Each number is 128 + 32 x the weight over its row's rms, rounded and kept within 0 to 255. Layers, rows and columns count from 0. The size above them is the row's rms in percent of the matrix's.

# layer 2 MLP up, 320x160, rms 0.0878, rows 179-221, columns 0-79
size [105 106  78 103  78  77  75 114  82  94 112 102  92 118  86 117  76  92 105 103  97  84 103 109  79 118 112  98 114 105 111  86  94 104  88  95  62 106  73 116 103  95 127]
[[156 209  96  41 160 159 113 132 147 111 153 139 194 140  84  62 103  93  82 159 129 148 164 125 112 149 150 115 100  66 103 102 142 114 127  99 121 151  95 127 143 117 119 142 163 133 170  74 120 116 111 107 116 164 127 124 106 116 199 130 122 139  72  83 160 184  54 185 185 120 114 130  98 141 106  50 141 130 125 124]
 [114 128 149 114 128 144 117  49 153  97  76 105 188 111 162 150 150 122  78 125 156  78 116 125 160  48 138 124  86 149 159  97 107 162 138 119 143 125 136 125 150 129 153 209  87 132 156 132  45 167 142  91 145 139 135 180 115 118 101 155 125 138 128 111 196 117 156 122 148 117 111 136 105 108 107 142 128 126 145 130]
 [ 68 124 124 124 113 109 100 168 133 138 133  87 175 179 151 110 165 128  89  75 153 130 119 145  90 139  53 114 115 148 124  74 141 135 124 144 105 178 167 182 150 122 132 124 152 180 147 103 119 108 133 116 117 173 112 136  79 136 144 166 106 183 126  98 183 150 107 104 194 122  76 213 113 118 141 152 199 117 167 128]
 [ 85 134 116 127  85 126 141 154 134 135 135  92 156 148 162  27 183 124 114 146 122 107  73 147 104 100 128 118 131  80 118 142 125 109  99 123 145 126 193 118 154  99 171 199 180 132 182 178 131 177 115  88  54  84 128 119 112 156 149 131 128  94 128  95 104 110 171 155 146  85  69 165 207 168 120 111 114 124 116 148]
 [172 137 109 123 192  77 130 129 161 120 126 110 175 120 155 128 124  72 126  96 126 111  92 112 141 136 101 152 108 115 238 131 126 162  81 156 122 162 160 152 112 109 179 160 133 167 199 102 108 130 117  83 123 128 147 132  94  96 173 162 120 184  69 115 199 167 109 167 155 150  77 174 131  78 110 128 148 148 133 116]
 [112 141 114 100 107  97 153  83 144 144 124 104 112 143 125 133  86 102 123 149 125  83 101 138 123 109 178 138 140  94 146 159 100 190 101 124 108 117 106  21 136  96 133 156 128 108 124 125  89 153 136 116 120 115 116 166 127  40 154 186 119  83 104 177 143 124 124 147 111 122 102  93 153 115 118 157  94 131 119 108]
 [118 149 148 125 147 107 140 149 219 107 122 115 158 127 180 123 134  77 114 106 149 132  74 110 180 101 121 142 111 120 171 151 161 198 120 167 127 155 131 149 101  95 154 149 142 125 163 116  76 173  81  63  67 143 132 168 109 111 164 158 132 142 109 140 177 106  87 140 148 190  86 178 138  87  54 180 149 118 136 106]
 [133 174 139 125 148 166  67 127 119 194 127  96 106  77 132  73 125  71 130 177 132 155 115  63 143 165 125 136 103 123  92 140 135 130 107 133 129 141 126 117 148 110 179 141 192 147 123 133  69 152  74 140  60 153 114 124  72 114 156 131 126  90 101 125 117 123 130 147 137  94 113 135 130 107 190 124 183 140 171 125]
 [104 127 126  80 137  73 141  79 156  78 124 133 135 159 173 107 110 119  92 132  98  91 137 128 145 130 139 158 140 127 184 108 129 164  83 136  66 157 155 124 102  83 227 135 156 136 174 125 104 107 126  63 116 130 125 128 139 146 196 163 154 128 136 109 175  84 101 143 167 129  98 148 141 116 108 123 190 102 116 123]
 [ 92 110 118 118 181 132 123  89 192 122 137  83 128 124 153 100 148  97 139 168 116  79  76 146 174 164 116 156  91  52 147 105  90 130 113 142 121 177 105 132 124 137 162 170 137 148 139  88  90 174 105  61  98 159 147 135  67  88 147 153 169 154  78 113 163 122 105 143 217 134  85 167 108  51  97 141 124 104 144  96]
 [170 103 130 118 134 161 113 145 171  87  66 109 119 133 102 118 141 116 115 131 151 183 160  76 171 120 167 152 104 135 159 142 129 184  83 156 180 124 106 127  95 131 168 147  60 164 115 170  66 109  62 139 136 128  89 132 111 120  82 143 132 104 108 141 116 119 121 196 110 155 155 173  88 151 108 175 150 136 131 108]
 [ 90 129 112 120 147 148 110 114 127 172 155  78 130 103 212 130 154 143 108 136 151 132 124  81 116 134 138  82 125  78 138 128 114 101  74  89 139 134 133 152 110 133 126  91 106 115 111 130 135 154 132  99  70 165 107 105 140 106 146 137 170  97  94 104 151 171 108  92 148 159 118 126 157  91 104 167  81 132 155 114]
 [ 56 119 108  74 160 142  72 129 148 141 144 149 149 170 137  90 129 113 153 111 142  94 120 103 120 105 142 129 111 127 165 120 161 151 125 115 131  99 137 125 132 130 172 149 116 141 142 104 102 148  99  76 149 152 108 122 131  76 133 173 140 143 115 114 180 164 121 172 163 139 107 166 116 114  56  85 138 109 146 110]
 [199 219 123 120 161 121  93  96 103 164  86 100 117 143 128 128 157  93  92 115 136 101  65 126 114 108 143 134 124 146 135 148 106 142 141 156  91 174 145 127 123 106 145 122 144 143 137 103 139 173 143 114 152 125 135 193  90  88 132 169 120 168 132  89 171 154 126 152 181 158  64 143 107  96 105 145 169 116 165 125]
 [124 112 114  93 139  95 149 153 193  91 137 157 139 143 127 112 129 137 111  75 140  99 106 106 130 161 105 140  92  78 165  86 103 169  92 153 146 190 156 128 109 109 162 161 143 115 178 143 100 112 159  53 110 125 153 145  46  90 155 161 172 169  53 124 164 102 144 127 163 171  68 170  79 117 128 150 168  82 142 114]
 [115  98  83 137 129 165 135 102 170 137  46 138 148 144 105 145 164 119  82 135  97  79 150 182 186 145 161 187 138 143 149 145 171 149 141 140 115 125  85 114  99 112 147 144 157 157 135 146  98 105 170  81 124 139 127 162 146 104  93 166 181 160  99 151 162 124  96 119 121 131 138 130  78 143 123 161 133 161 203 119]
 [106 112 152 103 187 107 123 104 172 107 100  92 158 155 136  82 120  73 105 121 134 112 115 129 164 167 117 162  92  92 198 121 140 150 115 120 159 176 136 126 108 106 174 158 142 130 181 163 106 157 105  59 115 120 112 119  94 107 146 141 138 104 140 141 163  91 113 160 148 113  86 154 123  90  86 126 151 121  91  87]
 [147 194 152 112 155 126 104 104 192  91 143 139  93 124 135  35  74  99 127 129 152 107 114 157  89 190 104 170 138  98 159 135 142 180  63  93 200 139 130 131 157 117 116 136 131 145 137 132 107 115  67 140 163 124 197 124 126 118 140 140 131 129 142 123 112 125 118 209 113 128 104 136 145 196 129  98 146 164 166  74]
 [104 135  81  75 137 131 165 105 137 147 146 137 128 160 108  75 101 158 152 102 130 114  99 125 103 111 127 118  91 117 112  90  99 125 139 151 148 135  79 142 133 129 161 166 177 102 126 163 114 161  88 112  74 131 151 117  82 169 129 142  83 152 115  77 157 156 109 183 164 138  87 178 165 131 107 119 144  83 121 104]
 [147 120 153 127 167 148  92  72 117  66 111 106 122 150  81 115 150  50  24 114 125 194 124  89 116 112 161 119 107  97 166 170 136 158  99 152 164 195 120 117 108 117 178 130 138 137 110 137 137 128  83 157 129 244  89 195  74 116 107 130 140 162 112 112 139  82 101 129 104 118 135 128 117 108 137 141 129 128 118 122]
 [139 178 173 166  99 110 140 166 151 123 140 142 105  89 141 166  88 140 142 145 143 154  92 124 152 125 100  99  85  54 153  92 145 142 120 137 156 151 119 121 198 114  87 147  97 117 141 124 160 160 137 133  66 189 115 111  35 147 142 124 152 147 148 147  98  75 106 169 104 145  36 132 113 164 146 145 143 131 131  81]
 [132 146 118 134 129 101 129 113 169 173 106 131 187 139 151 111 183 108 101 107 135 121 133 111 142 110 108 103  86 146 163  63 157 157 144 135 145 158 115 181 105 144 140 142 159 149 137  95 106 108 151 102 140 160 125 109  87 143  92 163 117 180 137  76 161 140  96 124 187  95 106 184 122 111 110 130 195 141 130 131]
 [102 138  83 104 121 118 135 141 146 123  81  93 121 150 130  75 185 116 112  90 114 154 169 139 166  91 135 178  63 133 135 145 183 158 125 126 159 107  73 131 181 135 157 134 129 145 141 129 125 107 171 114 112 191 132 148 139 117 135 136 120 137 163 156 143 191 123 149 128  96 133 176 133 120 126 101 116 184 158 141]
 [153  93  86  96 147 105 150 118 125  94 164 141 165 110 164  97 142 134 152  93  97 148 136 141 112 140 158 186 104  45 107 104 128 175 133 105 120 107 137 124 158  68 194 136 139 114 170 175 137 196  80 143  72 153 174 117 106  94 150 137  95 173  88 129 144 166  75 149 168 150  89 174 109 144 122 116 136 151 154  60]
 [118 147 124  75 118 107  80 107 112 102  86  43 104 165 139 116  94  93 113 154 179 144 149 121 128 133 142 105 116 155 111 173 133 160 134 107 112 131 143  97 121  66 158 126 160  97  93 126  77 112 136 102 137  96 142 192  87  85 167 159 134 134 161  75 140 143 127 192 118  89 125 150 118  95  67 129 143 102 119 178]
 [156 105 131  93 196 156 167  87  98 168 127 108 125 136  72  77 135 110 116 143 105 148 106  96 129 160 114 164  62 129 110 139 137 170  87  72 116 149  93 118  95 119 132 138 156  77 147 134 112 142 174 105 144 169 102 168 135 142 193 130 135 150 112  74 132 186 152 182 161 103 101 150 169 120  71 106 155 114 149 124]
 [114 151  91  94 125 214  92 100 190  92 117 150 146 106  87 107 144 119 124 131 127 155 144 124 210 107  98 151 112  88 135 139 106 173 128 151 143 150  51 145 157 180 128 161 123 138  90 166  80 146 100 120  70  85 146 152 139 135 187 159  93 138 174 153 140 133 153 177 136  99 114 122 120  94 158 100 112 109 155 116]
 [ 81 162 163  95 146 144 170 108 132 105 102 213 181 136 158 106 125 107 142 146 114 114 124 156 136 123 130 100  75  89 125  59 112 191 146 109 146 145 134 128 162  87 153 157  65 133 158 100  91 111 121 106 134 120 107  83  89  96 151 154  91 149  93 183 130 112  75 137 127 130 135 152  92 163  67 120 140 104  62 122]
 [ 75 104 108 123 143 133 137 102 121 208 135 146 133 118 132 131 148 134 134 108 135 129 103  76  79 127  40  76 102  68 187  96 115 148 105  66 185 127  83 140 137 135 123 125 161 124 151 165 122 114 134 116 109 135 148  91 135  92 135 147 167 123 110 100 127 161 120 165 127 105 126 144 114 148  68 176 123 120 112 183]
 [129 130 134 125 123 130 129 147 172  65  88 188 160 132 141 157 131 127 151 142 120 129 118 106 159 126 165 141 129 149 176 100  74  81  74 202 188 118 116 130 132  84 173 142  94 165 116 126  72 146 134 118 110 102  87 112  85  84 125 145 208 127 127 179 128 102 157 108 122 204 146 154  82 158 104 208 165 126 115 130]
 [112 151 127  86 160 124 136 110 168 162 129 144 115 148  96  74 119 112 144  89 149 146 130 123 101  96 137 117  99  88 160 167 116 148  62 129 159 148 114 146 124 117 167 184 197 129 176  92  73 105 159 109 148 155 131 124 122 146 171 154 174 104  71 140 135 196  76 175 191 159 108 139 121 119  73 141 134 143  97 109]
 [144 125  67 167 162 109  94 118  83 123 122 142 167 125 199 120  93  60 102 110 152 149 117 123 107 131  82 107 137 118 151  75  77 101 132 162 148 149 183  92 163  81 182 115 137 157  95 145 131  72 115 121 130 116  95 191 117 113  90 213  90 189 110  58 174  95 104 130 126 114  67 146 130 109 136 168 116 138 115 134]
 [133 134 108 108  94  93 157 126 105 146  52 176 101 125 153  63 134 100 105 136 107 173 135  51 153 110 164 146 117 113 112  46 121 179  97 143 151  78 113 145 147 150 129 124  78 116  83  99 117 147 124  95 136 110  66 115 162 130 121 154 100 125  78 146 123 105 146 124 149 166 130 215 101  82  78 153 163 123 112  71]
 [106 137 130  68 144 148 189 158 106 127 136 102 190 217 139  75 127 130 102  70 185 148 101 117  59 119  84 100  92 122 171 127 117 138 117 137  92 227 133 114 147 112 139 152 166 129 159  97 100 143  93  56  70 192 118 150  93 103 189 154  86 107  87  95 140 143 129 133 192  92 139 132 125 128 106  85 113 105 115 172]
 [ 89  79 137 161 133 140 101 129 152 176 138 177 135  96 106 165 142 127 156 131 185 153 106 106 131  76 186 146 117 120 175 152 173 135 148 149 136  87 150 143  69 173 154 133 167 154 124 127  89 183  50  94  83 120  62 123 136 100  98 126 153 121 129  84 138 136 117 148  86 122  86 162 100  63 101 103 129 141 124 116]
 [ 84 168 123 176 100 136 155 121 192 152 138 122 202  57  59 125 142 125  91 115 113  91 154  94 173 120 110 115 110  81 154 143 140 132 172 102 177 119 151 145 105 172  98 144 200 118 140 124 104 129  91 100 127 156 142 144  73 102  89 131 125 138  91 144 142 117  86 168 140 152 109 137 132 105  41 124  97  99 214  65]
 [130  95 197 136 122 135 124 149 159 170  91 118  87 123 120 111 164 146  89 169 158 116 148 124  99 128 169 141 110  92  88 119 165 123 110  85 111  84 151 117 118 112 120 125  93 167 130 208 124 129 135 115  73 120 107 117 126 123  98 156 113 139  97  80 196 155 134  99  95  98 135 150  32  87 169 113 150  85  99 133]
 [101 199 107  96  75 109  84 123  79 157 112  94 146 162 101 131 106 112 128 154 100  87 138 150 134  74 119 181  93 138 134  98 109 161  98 123 132 192 158 157 155 107 121 151 151 116 145  71 137 135 109  68  91 102 143 113  54 111 176 148 179 138 119 154 104 105 119 109 202 187  91 165  74 150 103 141 132 107 104 151]
 [ 97 138 187 134 160 117 127 134 179 163 131 162 128  81 160 123 161 107 123 140 132 127  92 103 149  99 103 112 127 117 170 113 129 145 139 145 128 135 105 187 142 143 160 154 139 201 226 103 114 149 159 128 157 119 128  79 118 173 154 161  96 160 120 166 158 111 141 118 189 150 121 164 117 118 152 134 178 146 107  99]
 [ 82 132  81 141  78 122 161  82 102 111  84 144 170 164 144  98 195 118 128  99  90 104 124 157  93 119 150 121 136 134 138  77  45 155  82 202  96 171  94 157 146 135 149 135 124 120 141 106 128 134 144  63  97 150  88 145  95 148  91 154 164 131  89 165 144 144 172 126 148 182 106 146 174 125 119 176 136  60 110 126]
 [123 159 127 102 119 135 130  80 176  96 145 186 168 138 153 144  96 181 115  91 155 117  59 121 110 139 106 133  66 106 204  72 108 146  66 139 106 116 166 151 132 143 145 190 123 118 152  82 136 149 174 122 141 122 135 184  49 134 190 136 127  85 121 191 111  89 183 147  89 114  66  97 128 168 111 117 153  70 138 159]
 [ 87 206 142 106 126 141 156  86 151 107 129  88 167 176 131 119 137  96 123  70 162 115 130 121 145  89  82  82  98 118 197 125 106 189  59 101 115 131 124 102 148 159 113 148 112 122 133  98 127 184 128  93 119 237  93 153 170 106  99 137 136 130 124 130  97 100 143 138 128 143 130 144 128 116 110 138 111  53  99 134]
 [ 81 148 103 103  94 158 165  78 118 184 122 100 114 155  78  71 115 148  79 138 117 115 139 107  95  38 139 110 136  97 100 113 173 190 104 143 176 154  87 138 141 113 212 130 159 102 137 121 147 185 153 101 133 117 151 140 133 114 148 147 147 160 116 118 158 137  90 146 168 171 100 138  95 142 106  95 159 157 119 100]]
# layer 2 MLP down (transposed), 320x160, rms 0.0577, rows 179-220, columns 0-79
size [111 117  80  88  85 103 100 107 101 106 138 101 113 131 102 103 110  89  97 111 116  71  93 118  75 105 100  88  88 101 125 105  83 125  70  94  59  91  80 121 107  94]
[[127 114 151 151 134  86 107 113 138 156 149  66  95  79 157 162 188 197 113 114 125  64 155 145 118 157  65 177  91 134 154 171 115 126 127  87 190 168 108 117 129 143  87 115 119 138 132 141 128 131 141 158 162 116 122 186 158 165 115  83  51 138 138 110 136 103 187 136  51 110 105  82 152 130 132 140 128  96 171  89]
 [ 81 130 158 102  53  90 141 100 141 147 126 110  91 100 154 114 159 118 140 142 113 144 150 144  89 102 145 137 115 111  46 185 183 127  82 104 122 123 155  66 159  96  99 158 130 142 130 139 103 137 150 142 129 126 125 120 158 158 102  11 153 105 137 112 152 110  77 138 172  98 142 107 174 151 116 125 126  59  90 121]
 [110 126 107  68 157 158 128 151 100  61 129  61 124 162 141 166 158 146 131 105  86 158 154 150 134 194 114 131 103 127 122 155 123 148 165 142 124 135 144 140 137  93  57 102 102 173  62 141 164  97  88 125 126 173 158 168 155 137 196 192 147  76  76 148 112 151 108 148 138 112 111 122 134  67 166 112 125 119 138 133]
 [169  79  69 166  55 151 140 156 141 169 110 147 111 124 121 120 101 113 136 116 141 152 112 114 132  82 202 124 205  74  92 127  73 116 174 128 138 178 122 129 139 141 137 120  71 156  97  71 105 162  53 102 125 103 137 118 146  84 190 176 153 101 104 161 149  83 122 146 149 189 138 115  53 133 133 145 117 131 139 176]
 [ 95 162 123 122 189  89 173 132 147  99 109 113 170 163 190 125 131 108 159  98  87 113  86 106 168 153  85 178  96 106 190 157 112 194 114 135 117 154 131 125 103  98 181 179 131 142 169 110  82 145 124  64  57 171 146 153 102  97 149 148 170  94  99 174 151 147  99 135 167 141  51 144 101  85  73 148 115 157 150 104]
 [128  86 103 150 141 138 100 160 124 119 161 118 119 102  70  86 145 203 130 138 154 176 110 118 128 124 131  83  77 203 112  94 144 106 197  88 153  91 136 157  88 140 126 165 108 175 121 172 157 131 124 152 170  95 151 101 130 194 123 119  99 185 191  43 155  92 131 102 213 108 146 138 118 147 162 134 111 126 132 187]
 [ 86 153 122  70 176  87 185 114 164 127 127 122 172 179 183 118 130  80 133  85  80 112  92 115 178 157  74 170 123 103 172 153 114 189 102 143 124 169 117 131 107 118 177 173 127  94 191 108  81 151 122  67  86 180 134 151 120  96 158 158 167 118  93 176 143 118 110 131 179 136  60 161 107  77  71 126 118 125 138  92]
 [154 114  88 135 169  68 102 159 115  90 150 120 184 159 138 137 111  19 136 112 114  59  99 161 148 130  53 146 111 108 128 165  86 124 130 137 138 158 169 113  93 189 179 149 122 163 147 143 131 160  96 184 173  54  70 112 164 114 115 165 113 109 137 169 155 174 127 128  92  85 128  67 118 201 168 148  87 173  89 155]
 [ 88 122 137 131 187 104 196 102 144 126 126 129 161 175 159  99 145 123 158 115  58 103  73 104 216 144 122 154 124  56 224 148 120 212 117 133 132 133 144 118 115 118 152 148 118 138 153  86 115 159 155  66 132 150 113  96  78  52 134 163 138  97 118 163 134 119 102 148 161  99  98 118 102  88  92 132 121 153 135 101]
 [ 69 175 140 104 190 121 154 121 136 119 122 123 203 135 137 101 148 121 145  97 108 109  48 126 187 193 129 188 115  74 171 117 134 149  94  96 118 160 109 120 108 145 164 132 111 110 174 103  90 151 122  78  91 162 116 145  71  80 132 154 126  99 134 144 143 109 113 107 148 116  77 128 164  49  97 137 121 123 168  85]
 [ 79 118 153 128 118 113 127 132 113 145 137 102 122  55 115 190 129 145 136 124  96 104 160 170  67 108  99 130 163 105  88 157  94  77 172 137 111 176 171 137 130 117  95 125 182 129 142 104 168 159 117 132 137  99 169 160 155 139 196 135 143 116 144 108 139 199 136  36 139  97  83 113 153 169 141  64 163 128 134 108]
 [207 116 125 102 181  90 112  84 106 134  85 103 104 104 151  98 168  94 136 108 130 100 119 114  97 186  99  56 174  76 100 131 166  96 138 100 139  94 183 137  78 155  87 143 154 117 144 120  86 146 183 133 118  90 121 153 193 131 156 168 154  68  77 111 105  67 129 198  98 107 156 124  63 144 157  82 138 152 141 103]
 [111 133 138  98 139  69 191  96 123 126 109 139 155 150  99  96 104  52 122 111  84 111 123 107 165 139  74 142  80 101 155 166 109 148 111 131 136 124  96 123 101 119 212 198 102 125 153  99  70 136 111  99  73 146 142 147 109  95 147 180 109 108 147 183 121 129 129 102 161 100 106 179 105  51  70 102 159 173 149 118]
 [108 129 163  78 126 139 149 131 122 107 108  99 156 100 156 134 109 141  98 175 160 102 109  85  69  77 108 146  88 152  85 105 131 122 131 129 142 139 109 100 135 118 109  79 118 105 110 122  89 135  92 138 106 144 152 170 165 183  96  54 122 108 105  97 152 155 180 131 113  66 122  51 161 154 129 140 132 130 157 125]
 [ 99 141 115 106 153  79 144 113 141 152 130  71 126 180 191 110 125 115 129 151 131 103  77 118 172 155  48 166 116 108 212 145 142 152 134 105 118 153 116 131 114 117 200 189 135 134 160 175 108 180 143 128 109 134  89 128 113 112 150 127 101 133 134 169 130  88  89 100 135 134 103 144  89  69  93 141 129 137 148 128]
 [125 113  88 165 146 158 148 189 148 121 115 150 110  96  62  69 134  98 105 135 127 160  67  99 157 138 172 153 131 189 155 139 132 102 100 186 153 103 118 104 142 132 141 136 180 155 130 132 114  93 146  92  77 144 112 124 135 136 103 182 154  99  87 106 110  95 127 182 165 162 130 115 102 124 128  52 167 206 121 126]
 [ 78 142 127 101 177  81 187 124 169 124 121 132 187 177 152 100 128  70 134 115  92  86  90  89 184 141  74 172 125  86 187 137 122 172 100 150 129 177 122 150  94 123 152 148 115 117 184 105  68 145 118  71  95 174 112 118  93  87 124 134 155  84 119 200 120 121  89 141 158 104  88 137 110  77  95 134 153 177 150 103]
 [121 137 189 154  95 161  91 123 146 102 151 120 134 148 148 117 145  52 122 122 166 124 172 136  91 122 152 152 160 133 167 119 112  91 157 194 100 129  74 120 179 140 115 125 163 174 185  82 206 120 125  80 163 144 126 143 127 181 115 170  90 108 108  84  97 175 170 164 140 118 149 121 142 110  79 187  45 150 144 154]
 [106 135 104 152 187  88 179 127 194 129 106  94 113 107 141 144 134 123 140  75 112  74 193  84 156 197  95 149  73 130 175  59 151 156 124 111 155  95 142 134  62 108 135 138 124 221 151 150 113 160 138 119  20 164 149 162  94  82 150 115 123 102  93 124 150 175 121  92 149 136 109 142  96 101 120 142 147 177 152 137]
 [105 104 165 131  68 126 156 163 139 147 136 166 176  90 176 107 166 197 173 120  81 100 124 145 174  83 115 175 163 131 112 146 123  92 135  96  75 112  97 126 146 133  78 124 145 127 124 123 109 127 114 112 103  62 174  70 192 134 145 127 141  90 114 131 157 158 134 114 175 136 112 113 117 131 151 124 169 156 154 105]
 [ 97  91  84  77 136 203 145  67 125 114  92 136  60 118 105 104  98 104 114 190 163 131 134 139 128 174 145 133 232 167  85 151 104  74 127 157 121 123 126 121 197  95  99 124 122 148 159  74 113  92 144 141 153 135 189 166 159 117 116 147 155 136 129 112 179 157  85  92 167 110 109 104 146 131 104 120 116 123 119 114]
 [133 150 124  89 224 138 146  84 121 111  97 154 112 118 112 115 132 120 135 116 134 155 138 136 168 183 160 168 146  65 172 172 132 190 175 151 144 187 135  96 137 124  72  97 166 100 129 179 150 130 126  73 103 141 153 101 109  85 131 220 144 118 122 163 109 129 165 162  94 128 112 128 112  76  81 121 125 162 145  71]
 [130 140 101  98 106  68 147 120 114 198 114 146 112 164 142 123 105 113 122 140 119 154 137 163 167 118 122 113 134 199 120 188 117 154 137 213 115 114  72 110 122  90 134 108 152 144 134 131 130 170 202 146 159 174 170 147  49 147 219 179 125 108 163  90  63 119 204 120 141 140 105  92 132 106 101 111  96  96 143 203]
 [135  91  81 189  94  98  81 102 134  79 128 158 155  70 134 129 132 190 124 160 153  95 157 164 139 167 158  78 147 130 132  47  92 113 118 127 105 110 133 136 122 140 107 115 156 114 161 126 123 154  86  96 105 125 147 137 144 134 191 149 118 121 100 206  90 104 170 126  86  37 120 171 112  79 165 145  92 123 191 163]
 [168 100 155 120 100 112 117 130 130 127  85 101 112 142 146 109 152  67 137 133 140 155 130 154  97  77 170 118 102 170  66 151 135 161  90 130 108 149  93 137 104 124 132 150  57 162 105  63 138  89 200 162 185 127 107 107  71 133 128 186 161 133 155 122 149  86 123  77  90 162 131  88 143 176 126 120  82 109 132 138]
 [163 135 122 174 218 104  88 115 116  81  30 119 124 156 203 177 127 147 122 112 131  53 129 116 135 151 106 135 206 139 127  75 141 137 117 155  72 111 157 129 150 111 111 153 106 138 174 101  75 161 131 121  87 121  88 140  96 126 119 138 135  83  99 131 136 169 163 117 137 157 169  90 134  64 172 194  87 104  56 133]
 [192 135 173  72  92 125 148 117 197 154 167 124 135 142 126 135  73 131 139 114 126 159  99 153 125 119  87 147 128  20  98 128 104 142 151 147 117 156 102 122 175 156 127  75 100 107 144 176 169  56  83 170 164 103  94 104 106 174 147 193 137 129 148 184 153 117 137 160 114 144 124 104  66  75 104 142 131 128 108 122]
 [113  82 151 130 175 103  79 133 128  74 112 126 158 141  73 133 136  28 141 147  91 154 183 162 110 138 186 193 177 162 101 122 143 144 150 170 145 144 117 123 146 125 153  80 154 148 109  87 179 125 171 150  85  59 133  99 122 158 156 206 138 108 123 117 139 130 125 123 170 132  96  88 108 127 113  67 114 111 158 119]
 [ 46 133  87 147 143 102 178 106 101 110 126 148 104 152 178 188 155  84 130 160 122 152 165 122 126 147  71 171 186 152  96 125 138  96 124 110 206  30 117 109 156 120 127 124 145 126 105 103 111 133 125 168 187 148  46 138 111 107 117 200 141 142 152 144 167 110 142 145  93  98 137 132 132 143  85 119  93 118 125 154]
 [125 126 102  65 145 154  95  15  65 147 134 115  43 127 107 137 148 121 110  89 114 140 152 172 102  57 158 217 115 168 128 157 132 151 116 111 147 110 131 129 171 196 100  76 129  83 118 139 143 112 127 142 169 139 182 152 119 136 165 140 127 119 197 117 155 100 112 117 162 132 129 100 116  85  80  57 167 152 147  71]
 [136 150 157 130 117  54 159  85 142 111 130  86 150 136 118 158  88 117 165  88 155 129 113 115 165 135  94 114  99 162 144 158  86 157 143 105 116  75 123 119 123  62 129 180  75 185 142 115  79  96 113 145 126 144  71 146 143 137 162 169 131  79  82 189 153 116 168  87 141 153 123 146 153 121 109 119 150 143 201 148]
 [108 109 132 101 145 123 148  75 101 129 136 108 136 126  97 137 127  75 126 116 131 127 146 117 162 122 134 125 177  84 102 147 149 115  87 168 134 142 125  54 107 106 132 101 132  91 145  95 128 159 141 123 115 127 124 137 115  95 114  68 134 106 135 204 110  96 127 122 123 121 143  69 166 134 144 153 104  67  41 151]
 [121 206 124 157 149 108 146 160  90 130 183 122 130 121 162 117 126  57 132 109 157 117 143  95 110 149  94 186 176 174 143 143 131 121 110 169 130 121 128 107 192 133 159 134 130 136 132 121 152 160 130 130  91 157 129 101 145 190 146 200 132 110 158 131 111 144 140 134 119 101 125 108 179 119 126  83 164 174 150  78]
 [207 141 158 126 100 123 143 102 143 176  88 130  83  87  93 133 111 162 137 164 158 162 151 158 162 130 165 138 105 131 109 169 183 134 130  71 178 100 114 130 105 138  49 111  83 127  71 195  74 147 175 180  81 116 172 145 152 122 110 113 118  88 177 116 128 150 106 124  84 107 103 164  78 177 111  53 144 122 144 123]
 [162 126 146 166 184 154  94 158 117  76  92  96 150 123 158 144 117 131 179 124 114 158  69 154  86 157 125 113 107 179  93 169 131 140 177 145 175  81 105 121  94 148 163  77 131 112 168  91  91 164 106 125 124 164  97 147 131  99  93 212 153  97 153 174  88 129 123 152 123  85  77 101 160 131 128 129  74 115 150 129]
 [153 156 170 169  52 135 107 135 147 142 136 158 177 158 163 136 165 106 134 131 101 108  95 129 123 151 128 141 172 150 120 139 128 137 203 112  92  79 164 100 118 147 112 127 101 175 156 119 142 150 106 121 114 148 143 161 111 174 153 138 163  62 107 110 148 114 162  72 116 130 102 104 146 117 178 122  95 104 124 130]
 [119  69 159 130 173 167 132 105 128 103 178 116 140 132 154 106 110 108 185 135  73 134 135 116 147  98 152 168  74 126 175 165 112 157 168 152 125 127  86 139 137 140 114 144 153  42 121 132 121 192 108 183 129 169 134 111 143 154 140 255  87  79 179 110  77 106 170 125 117 166 125 122 109 143  80 160 111 160 148 143]
 [117 182 111 197 177 166 129 104 128 194 137 142 104 167  97 136  98 127 250 142  60 153 138 140  89 137 165  96  76 182 158 123 159 158 104 141 132 108 137 123 161 101 137  78 135 130 178  99 134 116 171 109  72  87  94 128 105 132 111 206  97 105 148 145 138  44 114 104 181  72  95 107 143 128 141 153 104 153 155 113]
 [127 162 134 156 182  96 149 148 174 147  86 163  93  78 136 140 145 155 196 119  96 136 172 164  71  86 227 172 170  99 106 164 116  98 112  95 117 112 140 127 146 137  75  81  98 112  83 125 138 130 125 140 142 142 166 105 116  83  98 196 117 137 146 125 157 157 152 115  85 108 130  91 132 122 140 106 154 147 101 123]
 [103  99 158 132 161 118 133 126 123 110 153 114 122 157 161 159 122 167 130 116  75  48 125 138  55 213 116 110 128 131 104  92  94 122 121 165 106 135  96 136  72 115  95 120  93 134 151 102  99 130  53 170 145 121 113 143 136  95 109 180 140 150  90 147 145 106 181  71 104 143 109  75 139 139 106 249 129 129 142 143]
 [116 133  98 112 130 150 113 134 128 191 169 124 142 152 196 137 119 186  80  70  68 178 129 142 174 101 135 147 137  95 138 179 123 172 172 151 123 175  78 130 131 116 150 122 182 105 142 193 106 163 154 204 115 108 144 164 139 182 124 157 140 118 155  92  67 107 132 147 103  57  92  95 106  91  87  83 109  92 194 153]
 [104 119 103 118 171 173 170  98 106 194 148  96 156 127 110 158 101 143 182 160 113  98 116 153 192 172 118  92 119 132 133 175 119 126 161 156 135  83  69 113  53 132 128  65  98 120 150 131 116 111 122 106 154 150  57 138 143 100  56 205 134 148  87 135  88 108 138 125 125 130 132 125 128 106  64 153  81 102  81  80]]